python train.py --num_key_value_heads=2 --vocab_size=2048 --qk_norm=true --init="normal" --init_std_down=0.0 --decay_fraction=0.368 --dataset="wikipedia_en"
Each number is 128 + 24 x the weight over its row's rms, rounded and kept within 0 to 255. Layers, rows and columns count from 0. Numbers have three digits each. The size before them is the row's rms in percent of the matrix's.

# q: layer 2 attention query, 128x128, rms 0.211, rows 0-24, columns 0-127
# k: layer 2 attention key, 128x128, rms 0.197, rows 0-23, columns 0-127
q0 074:149089132183177148106148190150106149113122089086118127117126145086131141131131160141113138117110155181156106144143105109106112104128118158147126096116128130124117143123086126121149107103141136135140116132158085134129136134189142151099145136127130134103094150111106110108113116117159139164129125123118130092172111122133088117109129160118162110089130140078187128128119150172113135184137
k0 104:152129102101182100105127120158081131098147097124141120126111185134137141111138137079120116093109150134189097154109097137158140156147117142146096131124123107111129156148118101161117149130123110143131148119111106135127113136119159124129130081129096131116113195136123122171123119117130173136102159139095111074168100131101158116128155108079113126075106116078124141113135129125145132142090
q1 084:143118117148162143116140125148112168116085112095123133097127154115142090163125161140125128101103160133140108146136083092099131124156128172140152102156111129096149180104110126147117134104111129189155132089100097134158119117190145158124135112125106161076118180131103122188128117132168132151141126082115120150154121127158109074123102133104123130118115114119154132096126157145122137123119
k1 098:135132129099199103130164142162085131106121088101146133118074169141116109086121130105124098091109129117167091138110110136141129151139114150127118101142117122123151146144114117129134157133146100128087112128125126123120141135131155128116159105093106136113119190144138137117130121102106161123121179157104102104152091133140171160109143126056105143076120119085111140113139129150136154149091
q2 068:100096140146100129119118148159123154108148074065129131101139135117132116143167150124178158135142187107142100162103084115143132103074116152117149159128166145097143116109096106117108110073136145143156126100157115129129123156138109132106146143116136162078099142093134137111117120104145152152090135134107137123139149128131120086145143121158133124122144144096130148075147142133181102136102
k2 081:126089139069144142137127159161136112093092145114144120112120147124131121132141127144116117134152116096120096191127100120118145094125108165117141114142162122126157091141135140132096142150144108130110117145109099089098110113152166128061165122097110088111103144093086105105137131094110124096136167173171102111125152125133143182147164114127106135125130118109118129123106109133088189125122
q3 080:129114140175086112117138165136124159103151100112144151109123156086161096131168147156099108135123170098144105136094074119098147135102118168145127148144134138093127144122112143149130126110111162166126111122135091128141085151168146114120130127141146120129169158082133088178126159139137154145101135100147121161150135096108079092146148141150126136119117174149134122109150159119171115113091
k3 081:137088129113155146116121149157117106081143135155149126132153154102150114152150097110077115099176117096124101191139103119116156111143124130121110100106162128124154134129130126126081144150113103115112147135085088103109106135150143108083163102119119117113104168075090100109135115110126152144081150150169118148127136126131138162163184114119101153110108130117136137123114117135115166079111
q4 080:137147129140180104066135074152077116151104096094126141114139150128117126125092144130139152118076119167121128111162159124161139140148110159127105114137091102104158177154117118125112135135135144098137135089109146160127142132182119154138138171111106178129098153181132141121125117131142163130129123124126156129114096098122146161074105145118109148125089101112143130112129162147120116156153
k4 083:144112106093182130151136134160103149088133128125130116140139160130123126139145118151145111090122136124145101138133119085098119158122111164147133081161107083095150158136129118140171143143148124155094075129122125102107125090152125152143139091077108129111100142112124147105167109123139142087120124121135107176130128146132172175094125133100117117105086132065129105169115159142129158154096
q5 086:145128105118203094096142143137148155113198094136115165110121181090143140090147141132135122125114137143144131113142103126118121130136117128166131097166108119119152160164097131155121139122103125127105110104101107114136119095165115155160152115132149127187118174137130107149163106106111151111140093139088145166126099135171126140110140140068086120106128148119151123124128142095136128099105
k5 097:118145148158146119086142158156101185110130092108134131112044175130155098158083142092116093111127122098110110122116121128118143148151102100137076125161144122154152157134137133158142154156166109145079143115110102111120136111118088119108153093101153136118119152133137122113158143096166122116106121123103112122128116146095131152091118161094160152138129126107127124102090160131109129136097
q6 109:091141159109091147180109184141169123102107135133117087124131134132126104109122172135136131175144162126132117130088111084133143105117105114111118159141140124161086097098150158095118137118124115148090111186151102105121090142086149084108158114119124124137143091118130139169110165126122073128117109122144143127109144153109132110157160125125127118147158141156086144118144122083157144109107
k6 080:122123152122109150137122130118162087133135132136117108155114112137147135116117115127137120142124138128056143138114104181071131126135147087141129154125154183158109089115128176076124122096098147142128168108115130140111104152090137126164137155180108122136131105125116117143132130139104081143165153139152127111090115107135096115153120085133187139164168129181107106128135095118129105142107
q7 090:170141123119186113061120112137092123141118075102127159112108155121132148133121121113158123095097106129138132098143111127124145147128147133160118079156117101085129181140098127159119140120094165144113109105105134145119118125166086144148098130091136158143091153142157121110142096134134203149123125105092130125150130102116117156104086110120096119132107129088157140110134156165128112142112
k7 099:099080114126152096135114146161123170104128102119117103122122173113138123115113137100142100069112117096112084121130141095119142163100116135139111086154134107122181149136139116155141157161143114152097110136078119098085118132124132139114137084087124132131115162106118141103132116136130136106071132118128116116145089156114157139126148131093101151112133133042111131117130155140141159129080
q8 115:116122144091137135136160114176121118113100122135132145102144135127111103108113167094090186163115148165108086130120140102132121142100075128107133128111142101123095124110125076105101170156146094087096114164142142108124124136095134130146161144115150132087160108112141141165104161082139128117111111152140164135128105162117120082126134102133148158133128124107072161133139138097126119073134
k8 073:108134131118136150109157151165116104096129122095149179072079184125155127121132123127156126131137131108096105153116106156115139141130104129147109132180176120167150136106094153129118160120127146154114149114117100137100125148130110107146165139106142124109102176120107060116119124082114127084136140169158127151125153136161119128090136127126128137128169136157100107114116122103112175131078
q9 083:217105139168113168100106120116104117151098160206132130156162102147128169134150090119094107122123133127103142136136117144142093140120146109120152139094106145139160118125182096108147131119126119088138138086102114145127163132138123100113130129135141157109183100152134162134104126148109127128159143146121102113105110113140133163154133107173146155146159121139112106149102111130095102137121
k9 086:142111075134136138136127119089144103142150145154068133128087123088141109108146133154092118108124143132137140126127151149144125179099154126135118143109111117163152136107137143136138095147160160092139153183139150146142168097160116137157113142139106157123079096131121168103128118135129112122180133127134123163143120130103151120108134146106119135124135137151172096131055135179106149070111
q10 068:037141114108122074141124140133177175108150092085108131116124140113158119125136171153152141121122139137145106115131135125099098103119118095130166119135115118129100149146113144153135130123163127171076125152133166130090093121111125150137114098126124122173115156121130095123166109122144113141107138144087144122146118159128152116142150145061113091122109151112125132119113151127197115129115
k10 090:117137145139102115130137129158107162121126152138121089113130100170120156166148129146132185170171099140120123126134114088109130081141106117109159148117116169098121145135145131148128163145150114128120105095116139135132129124098131152122126106115151123131197110113122122147103170106132148174077130115102150107112147141096052126147140116177116146130127143115126169109205134111114133110141
q11 098:138105113087226085147155110165131105103118114107116124121162141139087120098109163105133166118094122189091098144120182146132131149108098132156117121104136134121169145138099113131122166154118111117157134184093123131121154120131115115111160119126118151115112120151130120162107106150133160103127146145120155131175107142152141128122162119136172146139154110147133146124115168158137135125125
k11 109:147157153139161109133185100172112148112152108155146126102138179132137113162113150115102150145111103142119107129133111123128077115113103106157133145095128100101105145138164111145140159163168090160120121098130145133142128141112119133125134133111163165119182152151154104157122146093139154100067105123096148144126113131086104136092089126139155146158090144096130162084143128108101121125137
q12 143:143114130048161105168096105127147112135130112141153145136154126170092091094116109129131111121119116132098148139082134131126173149116126150102126135105129129119136108139106125115091121140071124153160132134088123111137153148117123103077162114148099110129107131142132124160102118159142159080154146070143129122145141157178144108157159123138155114139127068149132143109161152118138092146142
k12 133:149158159100152123134151072116112097134129117133144137132164111114117125155116105154083112148136103141116132140093130183133109107139151154134148124086121103106102101135125147096128125133137084132145160145167119113156161150112176084129109190166129129119154131141135119173123153121144153083144103109147135153123092132095151081118100170124159115146103138153148135082129095119139158160156
q13 099:146099121123161166150193108143128092075146163115075148136153086116107092104144128140096134150159110129105105164152155179108167120142101173123136098162123127114165109189107146096159121149150131131173136161095170137145135082134130125159140153125096111122133120113108143126129151120128127119126153148153113147144129123116142116093137139160129160104121139147121104158131122128098153116154
k13 127:118109120109182131102146143157100166119177109130090144115135153092156141091137086144114143109143158127113113144140110086095120141168118151149118116167135071144134149130123127140144155145144143172103116101096110135158109145126149154104204126102144128080063146140081136114133120117106106092119135129113140155107129102146109152146149128142094149093120147133121124134115156143132165108110
q14 150:079150162127125112142112112191108119103112135133140134078116157134079144130123150115134167162132138147133088133147114105147145122127081139164148162096152081121143148113102139126122190181136089137120112121179107144143121139121147119105154126106138145122157136115127091142126129110165146113091114141173182150122127125135078116137105123158163152166095149139142148128162127130134144097129
k14 075:140155188139157148146182129183141119110143139134127121113137140167130147173159148111088139146175095132112107132127086103129108149106112089162146135089137131110081119132163122119131161139145111151113106077124147139156103134137111124122130138122172140134184155130116095139139150127123132097080104134122133145088106148098113120116080082153118114176096132137109150128156102115121109133126
q15 061:255139123145139160103157113108091092162097153130120135142115122133155105122159121156118115123137108127167156134153105116120120103144145176134112136152110140125121135111128126152107110132142158135166120134112132095137165117142134154157126171111135112070128145102117139117144178094111155127156120090140110134102099125121114171101091122148092105110137125125134122122123108144093137142134
k15 149:094073119111123120135088101138156153100101122099147116157139137165160121133142111132140090081149152092135105162106135128125158158129125125156157104178149138127112117100130136128113141099106165117111111083091125096142077126144149127129128106114120110134085146130092140093113101146099135104122185160140068105092124121143163130136154099128128114127143109151130110164153124094178115141100
q16 100:085099124079079133175090091118154092118098136094118102139173118099121134114128116146159130126170080092103128159152121141153143127102096092131148126121157156173126095106125069129097110138106156129132145135139130171127108120108136132134164116129130104135120090077113129124120095132112073118131140159171121131122164128136106112102132129172157136096149143127086119116140105113117114122131
k16 084:092129186106116135135126104131119126134100118170134102129155117162106169098111125132101150172151135149117122118109153173080163110126115122119146153118156189113118053138123129096122128131132139134165132137153117108110101147124134113046108123121131109117144117129142127117121145120144099119092178141140111110103127122151083101159151104132164116134164094132153164102144137139136125145085
q17 078:095089161106079138158075164122157122120089166107117096129151152118137140138151137169137124136150088112103136149130094106129123104118109135108117122128139159150117094130130145130120096139118123127097156089149095113099082146109141095094163124135162085148144110077109119137125141146128100138134166136126106120135163123120141066172145137141170097132149154115078118135122083103155119122112
k17 086:105090160128102127116125120131141098121099142136145130132140122126124120170134102130075136120180151144108124168112141158137138106115134096143114152108189176134122083114141147117086136118114125135184187117104082121129126150136152090070133127170119114125096141092139094156128148117157122096107149156174133125122140126122093151180159110157145111137148104160150148124131105135113141105113
q18 084:102105135094073159167074164108168111135097179124124090141120114137147127124155114155142122138166090093144145160100100133143133111148136117096118141119137132148105086112153121135142109129129124167112116126151117121117101112064138118102129088128165091118159110077108121151131169138102101153123137161139102106133144138120157108172129111156141105145156123130094116161115080104147118113106
k18 104:118119132142069155132110121107163093134126139144147139117159092124136089140114120144102141151157142143097154147131126132134148087123144113110119196090170171144120088121116130090082108104124132148169154141152117133140149158107116116092145150177141099106144111117108116132137131106122104130141133133152142131139162122136093113167127106197176115166117124181144149136152100106136114109162
q19 078:093110140117070149193095160104177125144100151128133073143103113142129150126142127109140112146148119094138147153086112141116120120123147121117130133087142151168103081093138128114139100142114129151120127163156098117128115115063125134080138099130174092150132084087120127125124139141100096150114122146128105110104155154124109095174143127142170099131158125131116110127111094144126128110102
k19 097:117135125127061143129111132099166078153113147159157137135147083145150118138106124119130144131153157155097156108098137131159142120121153113111135184090150169134099105106115114134111114100128136135161165127136144155165140144095120091120089133188135127145148102147129119166103126132144111110146136129133150097124136125128079093164141124211136117156121118163112137105159096115142109123146
q20 073:106126129167099131089112099154109153110160102106138160083173165116160119160120155177144143116154169120100082136136111109156114120093100141155158169119134132148135138122102152145114144082162142123093149112177126114163115147160162145112159136123106146110158161130099093164116131115150098162146150156133149134117105107105140123087149119135127122126104165134098153112147119112167114106110
k20 092:105091121086156156142136171162124110089124111140144134114153145098128126154131113152101098100168162104144098199137119132142141093128124161117146113140149132111136096118105135135074142132137112126112129121095100103106125135115166121113150114119122073084102164090075099106140129098087133094125141156144096141127121133134171159135155094140119136102130133113133136115097127129149192095127
q21 091:167120129123102112136104165091140162130147163134131116129115128161135123128170098126117080120121078094120160127130124128091125126128160142142138106126087137139133127146139169139159094142095129156114112122144116126099109116094101128119082083138164060164140131085131106150179134179122127143132097116093111129162161149112107089177131131088140094124175126117148138143116128119147151156121
k21 090:094143130160063107125118112107131129164106144135124088120101119177129145147091147131181161147120125148103146060093162108121123129128133102122105184085136163144127117136173117152150133108127145122150145162148119117147136148123109115124113150143156151145118070159167174114125152122158099166107126107161162092130125140112093134152105112157137121146134133128119157093163120113121126138132
q22 096:133145077095191119131149144095162117128175121142083140161124146094143119131127090072124107114147085141131159112134116147090108072117160101121118113126107131122138133140111147127116092115144136129133125127120147133138158131118127147113130112137093096139088122132125131078182068141115145083150114111115098126138140144170168171170130140114095112104132120158152132132127106143122143180118
k22 111:135181141145118119113114122119095161158141114110152108118112125158111140106094161090141150163096152147141155070109154136118109125125119133127110144116097108121130121157146102138173149133123113133150101158151134122161151126111082137100121131134180134126173100151177161153134160117153167194102122095107143114127141111095095144090072144128121125146122104095110164122122118116153098110153
q23 088:064129149117102120128116111155114143150137109053133151080085148101101136117171166123178157155126142156143114137171138098133145124131099128134143138135111115113144125130086170143152123141130145141119138144157158095104143153121109113139121140103108184134131126123160105072132129104121131120132120173127156126168122162139142123126117079124097131133131124124108189142175153155160122139114
k23 089:100110115126100126189098129156136145091106141108146089116148102144141073146146117115169119126131142091098106166120115117162166125077089139108183162155166148137124090123121122104105137120122139144120116126142120138086114136155147126087152162089136102089155130112089121088148130148113093123134135176178107145148137150137138121092141148110142148136129153146106146133141093106120153101130
q24 080:112126118112131119192123188106207129119159135137119139141093138117142097120127140128122108140122148129155149122092131098101108107148136123131114134142101137158088123126107163099131104128137118135098120176128129115098111093127138111125112107150101078171114130102114134127154155151090093090130078112149119144139132160136139119152177187083127084119149149155142108123147125097160152144125